Part of a small language model's weights: 8 heads of 32, rotary positions.
Each number is 128 + 24 x the weight over its row's rms, rounded and kept within 0 to 255. Layers, rows and columns count from 0. Numbers have three digits each. The size before them is the row's rms in percent of the matrix's.

# up: layer 4 MLP up, 1024x256, rms 0.161, rows 471-476, columns 0-255
# down: layer 4 MLP down (transposed), 1024x256, rms 0.135, rows 471-475, columns 0-255
up471 096:121091121108150118157141118132142138102151142153133163138122127126095127137105157129119108127141161114161109136143161123077163118140173165131113132126130095170131150132146153151098107118127058149115121126127110147094162094147157127106158127199145168143146168175150131157109171111154202111105128104144120147145121143150116112149156131105120164138115118083112174137113134110113143124106129092158142108108141148103122124136142139158090085096119134111120132141139129147122130092126098138140083134091124150157149141172113113068124136117137125152096129138113148120073104166091100147102125135137132086111106139116106137131142129104118152178105143119169104161118205080151112132131144137098106098127116107137124106154125123147070124134090109145118124128101153137083127095112139
down471 092:106090178074129156103116162109118128132101108114136143117140150134121100129126131119140120158149115143099142096132130118155134102125080109152129146125134151131114118135114145107140071107114107099171112109148125113114111179126146094130096133109150105129149089109106101124159099162095104235135100152125137162137160096113119106126090152166155140168154172126153134131123138160135072136127130149102077124133125183131137128130115110146140136123138113138105081127105118152150101119113107108109131146144104110122137083090130155104150136087101111152202106126117143148165162101131141111136128110143131121154133127130104164133114144141132077134138131117142147112142105162137141131134122104112135130113115085210104140151153138141164105147144146107116101126151110167134130148161182
up472 091:127107118118103093129123139156121098123158088130101124136093127194102082098130087160120160082169130121137129137133160132141118107083131120086172131080079108128110149095168148166112077133126150121129132164085088070145134132102099113141129150130114137131144095132127132105080129105104097100145171174151136129154137149122087095110111142134133132126154130129137095150116117130133150108142115123107109106072103138116124169110133096097111084113123158133101146129127120072091120114127143146120113133101138125136109094127103144096132120158145128143128140186174095113087136130120118133094112087140103153118169123121114147067130098143132094108091123135126109128109127091124121124110108147091132149134073150164135159111153096137152136101125084149152107110118123135144112089121120
down472 089:153142152128113116103169117142100122104113110157150114109139134132125121134105092100137122161123131202138119119148082103139141118148102110146138120133189134078129083122112132119119125174169136136158106143103101131105084153124135137132098122149104091111132136116113166114179092138127139122117106133150140137137117122136116153113116068089129092106088107137103150161140144094092124136123140140124145128177157178126120122141136138163143099128129096148132124123147112177136151139136151055106103097169124074118148157115142117145100153065127098129110117122137101123146141094154150171118131128151127094150117132082063132131091119151170196132118145131146118140131163126144129153133123102124162109120145122129140143091115149148158156141093173120101156108141127154098168117114151
up473 101:128143168169112111109108110135158181111155139130134132103148168099128078119097120150087157122080123099163126125125111162146111142136126139130137095106129113109128132093124144115114131143180107076082104102166138129106160109135122115104134159085117126115141114180103107110158112133172142172138102146129080147104159108143123119117133106155139144161130126160111122112155091117092131117158125109086115119104103131119136098121123133106100185110133149123128064128154143126098091124080143127142092118120131124150130110097145147153142144115144143140169122105107151134113118107164120091118172161109124097141130146166083083113157122113156099092127166100146116150113113059137127156125123189140120109107141102153111128106173100107117122131113142105065118157108111102109120119114131
down473 092:157095128146102122146158078111099116125085143116145140097150078135131088126117147107149138163128177147143150107108145110099157116175130148169124132093193110138145140153118109113128149116127177165161166099136123095118176129143139170105092123138126119123109110114125062112121086073112135120147156116157156123126176125115138158110114084153134073086136146148144156108117099076119110105146137098154116163106130122151098113120153079160114146117136132158137124140156155141164168140148165133092086098153093119097111157133123128138114148122135095163117120060125157169138144145112137119105105140119115110113125087136121131119115122144141163166127120103141136146116144121139134125114128149160127090102153119148119145122121116108127120147150095144157119145132159154113141105089076
up474 089:162119105126112133130098104116109124114148122119111174115157156071162153161194106152156127146117154137135098124166125195126118160131157124137112147131150099101101125104136160114130070132104125087117164132147116125154117113106146135155129117124117121142150114126110117133108103139127165109126126115153118118165131115127175136078109091134113154119157111099116111124164137176130113122123128158126159120184134150134090144116145107141130104080113092102159150136109107141145152154122092159087152117145110128151105142109107145166123091158112140106133131176115080082158141142161138111147140129129093088167157103127146124121148139118099120113128163163110121145131128166201108110135149109102092147139176136147125129106075141092172153111142116133092129100121112101116171159163134
down474 099:146128163139118137112126132130133158115168180124136111122104094169146092114149154174131097135148115185113131136149118148163142094154133112142140129138128156107131111127105127118115106129109138102105110143137144111130121147113111118098085113148113161120151143136111163157112118134136133125187094081137145136150129113080157121168126091117107165120171103127146159139121156106072102097133140145094188155135121118150094105173112166148153146148115132100123118123118122099105157085128146116125143106126087094108091122168166075104123167138117168115097149115146129080148120140130146173126117140143120041148138147126147142125167103098135112169115135116096099165159133147096109116126100131139124135158109120121185123089116123104139138107153135122077107102133129147167171140129122
up475 103:138145104117181137154128148139115129107130129149116134076144132146123123116152092108138065168071104138111134118126145131120170163068197080128151150126140118120137136119137096132148109094138148123068127131146135160136114169118141100120165154131146132121141181116154119114162145130129098153104109164125127116136150155096129119126085175136110141087099130135138112141087096119140137129163162146128124083115112108111144104117148100163136070144145089129095133164115134148140100099139136148112152128168124099102095167150135121133125158129163130131121083149124128130119141115141114084140118095144054143123140123145113151125129165147091182170148123135107101122146101133095137101080109108156099123161134125145119158142148147136125131113152094122139142111096124167089133143114083
down475 105:129164124069135136152106135147139146143133090119114106140116165135081122121119176120125133083129134178120133165109099143101156163152139133135135138128129113136179145097107119154128113134150129099088181140121153085137106153131119134146140110081124133131134151130163108088085097141138126160107150107144131155104132101140130127069129144141107142058133097130087113099132148120102128146170129098143132169117114121126140117125122136135112128133134100141146137121149137110121136115166151149128090153085137143046128130160162130088124142180144113155145116106113143127122130094144121144123142105128059167103122164092135127125120134134119146160104157137108110138131057123148155130200150127138159133111119142147118154142162109159118146103072115115125148195147124133156113126136097
up476 109:134131097111138105132128133164126113128119094144167128092107152122103160121160104153128122099100157116187126102102147176143120157111135104163091129132124136121090183122125148174164095138164129148137101141132110182153128119167121137104113151133125115095143106100176137168113166139136133144135124093101154134157127079068159099115101176142138166111125139093126134083141143166100118146154159080184144128131115119115111102094153121130164154146127110132094176153139147123115155108112110157143139132107119140167105109079064129107152142153137103135140127093106116105113143142125133130078161151114119149138092117127096122104146181086179123132129140130120165070134103121128123138139131141122142126134129093158134103088114131137130115106133124102120145151132152109102115123131093